python train.py --intermediate_size=1536 --norm_place="pre" --positions="learned" --tie_word_embeddings=false --optimizer="muon_variant" --learning_rate=0.00599 --lr_mult_down=1.5 --warmup_steps=200 --schedule="cos" --batch_tokens=[32768, 65536] --train_tokens=734100000 --max_steps=15403 --dataset="wikipedia_en"
Each number is 200 + 40 x the weight over its row's rms, rounded and kept within 0 to 999. Layers, rows and columns count from 0. The size before them is the row's rms in percent of the matrix's.

# q: layer 5 attention query, 384x384, rms 0.131, rows 55-62,118-126,182-189, columns 192-287
# k: layer 5 attention key, 128x384, rms 0.112, rows 54-61, columns 192-287
q118,098,269,172,137,158,201,190,123,208,165,205,197,182,312,209,171,151,171,220,184,151,225,121,152,231,203,211,242,190,184,181,196,192,233,174,207,208,235,186,172,163,218,160,244,159,191,185,201,260,173,167,251,199,154,213,227,193,201,221,232,237,221,207,190,231,168,162,143,247,185,272,202,161,233,135,274,162,217,174,251,235,215,179,128,189,166,235,200,201,240,189,229,204,195,129,147,270
q182,095,236,175,246,273,205,205,191,206,140,175,214,214,273,193,237,238,210,194,214,205,267,132,250,232,187,235,150,232,164,242,184,215,235,192,180,169,255,151,199,205,225,160,188,191,232,124,260,147,176,310,320,228,256,284,265,231,216,137,175,136,282,171,176,172,260,178,178,241,161,222,164,183,177,190,197,174,167,201,226,187,197,205,283,193,198,133,219,132,237,229,189,224,172,198,166,246
k54,101,242,180,211,133,222,151,200,134,208,198,154,179,196,175,315,196,160,169,233,196,227,166,189,197,220,234,210,134,177,191,262,168,205,176,167,208,204,242,269,175,230,175,179,208,216,141,241,160,271,216,166,95,200,142,178,174,202,231,264,208,203,173,273,181,136,234,207,154,193,174,125,181,220,221,200,180,237,213,227,151,193,200,132,186,208,177,186,212,205,208,206,224,171,143,247,169
q55,115,172,198,221,185,224,152,273,217,193,193,195,218,172,115,174,180,219,265,227,239,185,272,192,238,146,200,165,261,271,214,255,173,163,217,238,269,194,149,258,215,188,207,212,215,177,174,229,232,173,151,192,221,219,233,196,149,224,243,280,298,149,186,236,290,181,186,202,176,235,178,237,169,168,143,196,193,193,226,167,168,177,224,232,205,232,188,241,177,138,169,239,155,169,208,163,223
q119,099,176,110,233,249,259,240,209,187,186,177,181,302,127,224,126,250,245,164,201,185,259,188,251,254,169,169,152,276,269,186,174,166,202,234,208,215,193,188,225,189,183,198,196,183,188,242,288,221,225,138,189,202,243,152,220,172,214,211,286,166,221,191,222,130,197,173,129,281,175,177,231,228,152,171,173,224,261,173,173,185,241,280,252,148,248,151,151,232,156,168,239,170,138,227,236,129
q183,101,169,175,214,192,153,287,208,229,192,130,184,152,230,157,189,210,189,143,220,194,155,229,213,267,259,202,182,185,269,165,236,198,155,293,158,274,229,189,164,123,194,201,195,213,173,199,223,217,243,142,217,229,270,180,87,157,173,178,172,190,254,221,204,217,119,177,226,257,156,210,235,152,154,168,218,157,198,198,264,261,195,228,211,179,185,152,153,186,167,129,233,157,158,195,224,198
k55,101,163,202,193,224,174,164,151,183,155,120,179,245,193,227,194,192,210,269,133,270,188,207,197,223,186,182,250,274,180,272,102,180,106,307,184,242,219,148,265,206,260,237,207,199,204,205,218,212,211,209,204,197,202,217,251,199,178,261,233,230,224,185,194,161,205,224,225,203,233,218,147,184,137,232,223,230,205,194,156,132,161,200,205,192,172,212,154,172,224,151,265,199,161,239,222,198
q56,111,196,226,168,134,233,196,231,234,157,181,222,256,190,202,176,183,178,203,200,217,274,251,249,153,179,199,132,192,134,189,198,215,148,253,212,143,195,179,177,270,197,212,224,302,269,197,152,223,223,209,137,166,196,170,268,213,141,202,239,93,252,197,187,195,218,222,231,175,185,196,211,202,155,175,165,199,238,216,208,170,199,123,215,240,161,158,199,183,179,272,167,158,263,205,181,228
q120,098,148,224,191,162,214,186,273,215,187,218,219,175,287,178,214,154,250,211,158,237,207,185,228,160,231,178,264,192,277,136,182,250,160,241,183,127,165,244,185,181,230,217,218,170,188,210,206,132,230,167,212,229,221,221,143,141,154,218,210,152,185,242,217,215,304,195,215,166,180,207,211,263,169,204,233,181,244,214,290,219,215,165,169,112,236,185,217,176,248,194,185,194,227,224,213,206
q184,093,149,200,208,178,253,215,204,235,176,259,162,197,241,216,178,201,222,163,176,225,193,196,175,230,190,199,97,168,187,163,146,221,210,187,223,262,205,176,156,212,130,267,254,185,187,198,217,161,261,232,246,207,164,201,160,164,192,250,194,151,157,193,195,211,168,197,223,132,203,139,164,220,146,256,213,188,191,216,217,176,304,210,166,147,144,203,138,246,171,187,191,200,236,189,229,293
k56,101,212,219,231,159,133,191,237,250,231,254,245,195,260,264,198,151,274,209,205,226,126,212,202,261,186,193,203,227,276,123,247,182,165,215,236,209,239,208,84,204,145,231,230,215,232,116,222,206,275,248,222,172,311,238,204,135,161,168,191,228,152,118,192,144,191,148,237,185,191,186,222,241,169,199,223,187,182,228,192,168,168,272,239,236,229,208,227,228,198,202,186,129,179,212,221,241
q57,102,221,157,224,226,196,216,137,226,191,186,173,87,216,174,168,170,230,265,228,174,200,224,206,194,228,146,196,188,148,251,273,199,143,160,227,158,183,160,206,221,207,199,129,254,152,191,179,184,239,220,194,142,235,153,241,188,158,166,201,280,197,224,252,234,182,187,114,231,197,216,194,138,268,213,193,213,201,194,264,157,159,206,245,231,178,204,242,256,210,281,170,283,252,213,90,192
q121,099,239,153,199,228,216,176,114,176,225,171,209,156,214,177,260,211,211,191,207,209,253,189,184,180,278,197,202,191,275,238,203,210,175,226,242,219,223,159,202,188,252,249,175,196,174,180,191,176,168,222,231,180,173,204,149,209,299,200,176,215,212,232,170,193,250,182,257,233,214,159,178,205,234,231,255,189,255,189,174,147,168,211,208,213,194,194,181,187,227,189,207,199,215,223,234,160
q185,108,198,182,168,208,115,236,208,115,148,204,158,144,182,108,197,161,204,206,240,185,235,176,227,195,230,181,190,155,204,221,281,175,121,160,231,134,215,211,159,175,245,232,221,127,239,179,253,207,175,256,194,204,177,153,182,223,147,178,132,224,196,210,187,250,228,239,216,259,174,256,176,218,256,237,260,201,260,126,207,128,228,162,229,185,229,173,172,143,193,129,207,272,224,185,193,161
k57,106,181,186,140,230,164,269,197,158,177,127,175,198,132,251,198,258,162,178,231,154,192,177,219,206,209,192,246,158,271,229,218,174,221,142,206,246,191,154,200,211,206,187,204,180,189,173,167,141,223,238,192,253,193,198,251,183,266,295,152,212,249,155,197,178,251,225,219,227,192,172,127,105,202,318,243,160,267,199,179,181,179,149,256,208,271,181,185,239,247,177,245,224,193,202,229,106
q58,102,231,179,173,210,129,198,148,215,241,239,222,228,179,143,220,282,260,183,195,262,201,187,216,196,179,148,197,145,207,198,218,251,130,239,157,171,199,189,196,161,177,262,191,205,239,163,218,246,242,218,245,246,250,237,188,218,258,335,221,199,183,246,217,178,160,182,210,197,175,231,175,199,184,180,207,163,233,210,210,263,126,206,204,205,197,180,213,171,168,237,162,197,141,170,219,230
q122,100,164,201,132,194,207,196,215,257,208,193,149,250,231,176,247,203,271,191,149,184,184,147,199,191,225,198,166,211,149,135,241,219,168,195,197,201,101,211,271,193,196,193,188,179,200,196,175,240,198,203,190,227,198,237,271,224,235,191,170,179,171,153,244,227,215,229,197,202,257,207,157,177,216,244,134,210,156,209,221,248,188,97,155,182,196,154,236,198,179,139,197,262,146,202,154,236
q186,093,169,153,103,279,280,221,244,241,240,246,210,158,202,210,234,132,209,224,197,233,191,178,208,206,216,191,232,261,231,173,192,238,130,239,198,155,181,176,178,178,174,181,159,253,163,201,175,168,144,164,173,176,182,181,207,121,222,174,167,263,163,175,221,208,262,249,200,172,241,199,223,225,259,206,239,231,57,228,226,265,126,105,153,190,230,231,183,234,186,191,199,279,180,207,207,196
k58,097,200,197,238,258,179,125,204,230,245,164,208,146,155,238,159,222,172,220,170,167,126,236,216,223,229,143,266,256,177,162,198,182,112,178,204,151,189,181,259,221,135,223,214,121,174,196,166,241,210,223,138,164,207,223,212,209,171,256,216,282,193,207,242,158,206,204,220,209,174,177,184,146,242,143,230,183,173,138,116,183,176,238,168,223,193,188,191,240,164,157,108,199,138,242,215,247
q59,106,133,188,138,172,153,258,140,172,245,184,150,223,211,198,174,220,189,243,207,155,184,128,225,224,160,207,253,220,184,251,97,180,236,250,204,205,216,172,179,177,172,245,212,130,159,237,236,211,161,174,247,149,186,158,171,163,177,148,194,165,194,226,176,211,192,205,208,179,242,151,182,241,149,253,238,259,232,199,165,191,151,272,130,128,195,180,119,181,218,206,242,224,242,253,223,202
q123,097,60,178,116,146,217,252,229,192,188,154,160,234,191,289,140,185,189,227,137,197,105,143,260,236,239,280,233,237,206,189,213,208,245,211,217,186,127,165,205,99,207,146,213,259,210,220,151,232,159,230,208,198,134,223,180,141,95,155,207,175,215,158,193,236,182,233,173,172,213,220,173,231,150,212,197,252,103,204,161,130,237,232,187,149,192,231,166,216,175,160,222,144,215,173,259,213
q187,099,158,197,149,193,213,244,240,214,210,201,108,175,186,189,180,137,235,253,192,156,207,213,241,228,185,198,243,217,195,201,224,183,254,191,176,230,182,218,262,157,164,187,158,172,200,143,156,169,261,226,198,184,177,170,226,229,184,128,160,250,88,235,207,101,195,184,193,130,254,220,158,212,113,193,237,167,238,236,228,188,237,271,124,209,209,205,244,260,109,226,259,197,253,246,204,256
k59,105,169,160,166,217,219,198,174,188,248,139,213,237,222,157,146,168,168,282,189,185,192,159,188,173,189,167,254,262,234,219,262,264,199,185,257,164,198,168,215,157,184,225,157,146,191,185,207,212,232,215,188,150,124,157,180,179,156,168,116,219,174,183,189,190,208,221,199,282,250,205,274,125,180,186,170,201,139,174,216,253,178,204,201,210,221,151,160,177,166,124,240,344,131,181,182,176
q60,107,200,184,211,183,175,249,181,197,238,183,154,219,202,155,150,203,117,147,226,226,172,226,159,218,231,259,147,248,199,235,230,211,144,228,195,218,244,176,218,177,207,255,212,208,223,161,169,235,160,262,189,133,196,129,207,173,171,238,199,186,217,223,169,177,269,146,178,203,220,73,227,230,200,247,297,182,139,235,174,210,135,197,168,159,122,131,161,239,199,214,200,207,150,221,166,116
q124,099,133,165,202,209,214,219,158,164,210,223,214,200,191,142,184,201,171,187,184,207,202,221,211,202,210,188,180,207,172,206,211,216,114,147,173,225,220,118,188,278,237,226,108,178,218,196,136,134,206,216,183,240,207,172,165,141,103,200,142,170,234,256,219,134,199,178,251,226,190,92,188,222,177,229,268,177,172,205,197,180,173,183,236,237,115,130,185,200,121,189,187,170,137,218,182,121
q188,101,181,217,224,219,170,237,158,171,198,142,187,219,160,244,187,204,158,195,109,218,202,202,209,168,183,133,163,163,238,211,253,192,199,131,199,220,161,153,150,262,269,212,92,227,180,163,176,153,195,264,256,214,207,179,245,196,185,229,176,205,186,250,203,173,204,145,199,238,196,143,188,177,200,239,192,290,238,137,91,190,157,146,235,226,178,41,175,179,203,258,209,209,182,146,116,123
k60,101,240,244,212,178,244,198,223,232,281,192,193,233,191,236,244,208,218,168,199,191,172,178,175,190,222,188,173,214,232,237,236,206,172,208,160,152,176,166,196,204,172,251,178,199,225,216,231,166,172,166,177,212,191,144,223,178,165,267,187,200,174,217,160,147,205,210,210,189,253,206,131,248,221,238,185,211,180,230,130,211,171,182,178,162,202,169,203,162,177,217,212,196,185,193,210,173
q61,101,239,263,292,191,178,193,289,238,213,157,153,257,213,174,177,164,198,144,204,210,167,226,127,243,179,144,215,220,129,257,141,226,225,224,169,214,278,172,193,267,270,224,208,210,255,239,227,197,241,184,261,122,208,206,249,124,185,232,228,237,226,212,184,183,199,246,171,133,236,201,205,216,210,194,174,179,158,223,212,217,176,299,211,180,224,241,261,220,205,225,257,203,137,216,107,227
q125,101,211,265,229,201,160,185,221,215,188,200,157,178,218,196,172,212,198,167,213,187,199,164,142,211,144,195,216,205,182,209,222,234,201,253,214,184,179,137,270,267,230,201,204,204,202,172,61,140,221,151,167,202,145,274,236,217,235,153,210,140,188,153,151,225,185,139,237,188,261,206,236,180,180,185,170,215,144,239,228,133,282,208,174,200,199,171,211,221,211,189,177,162,209,195,209,238
q189,099,198,247,155,229,122,212,176,216,164,142,225,146,169,216,137,259,210,224,234,252,200,254,171,245,238,209,205,213,235,178,188,202,182,265,217,178,204,204,184,190,215,189,311,180,232,146,191,200,182,267,160,156,209,224,219,138,193,144,163,197,181,229,174,172,200,257,244,162,227,206,232,141,162,270,233,231,172,190,292,226,150,232,180,200,240,207,211,267,200,181,203,182,196,184,201,240
k61,102,175,273,231,174,218,165,204,269,250,196,190,160,212,237,144,175,246,253,212,226,187,143,203,196,192,211,175,184,233,225,183,154,216,307,225,191,186,208,138,297,223,201,233,171,240,151,114,173,221,235,205,146,236,226,286,180,167,217,220,130,204,170,156,175,193,169,221,197,246,229,207,163,143,224,158,196,174,193,218,224,218,221,198,170,298,227,248,152,238,204,242,214,166,228,193,167
q62,112,172,168,191,179,203,136,199,217,202,279,252,200,194,236,254,230,225,210,170,199,217,206,226,222,224,114,252,136,213,246,247,234,269,178,141,160,193,224,239,188,164,189,95,250,171,185,220,152,165,225,171,197,168,184,202,204,221,212,155,219,181,192,179,194,133,103,178,260,146,214,158,103,160,190,219,231,174,174,128,179,254,181,214,204,138,109,248,246,288,197,128,196,219,268,151,277
q126,099,264,151,196,176,248,231,188,213,247,248,259,198,169,254,226,155,220,217,201,210,170,128,300,236,177,230,202,240,233,202,235,224,256,154,147,241,139,168,250,239,170,199,149,216,222,223,172,255,190,146,185,180,169,217,260,204,156,201,203,160,103,182,199,202,234,256,170,259,227,195,152,205,142,196,242,247,185,256,144,144,218,255,191,265,195,149,201,204,222,186,151,184,175,275,184,171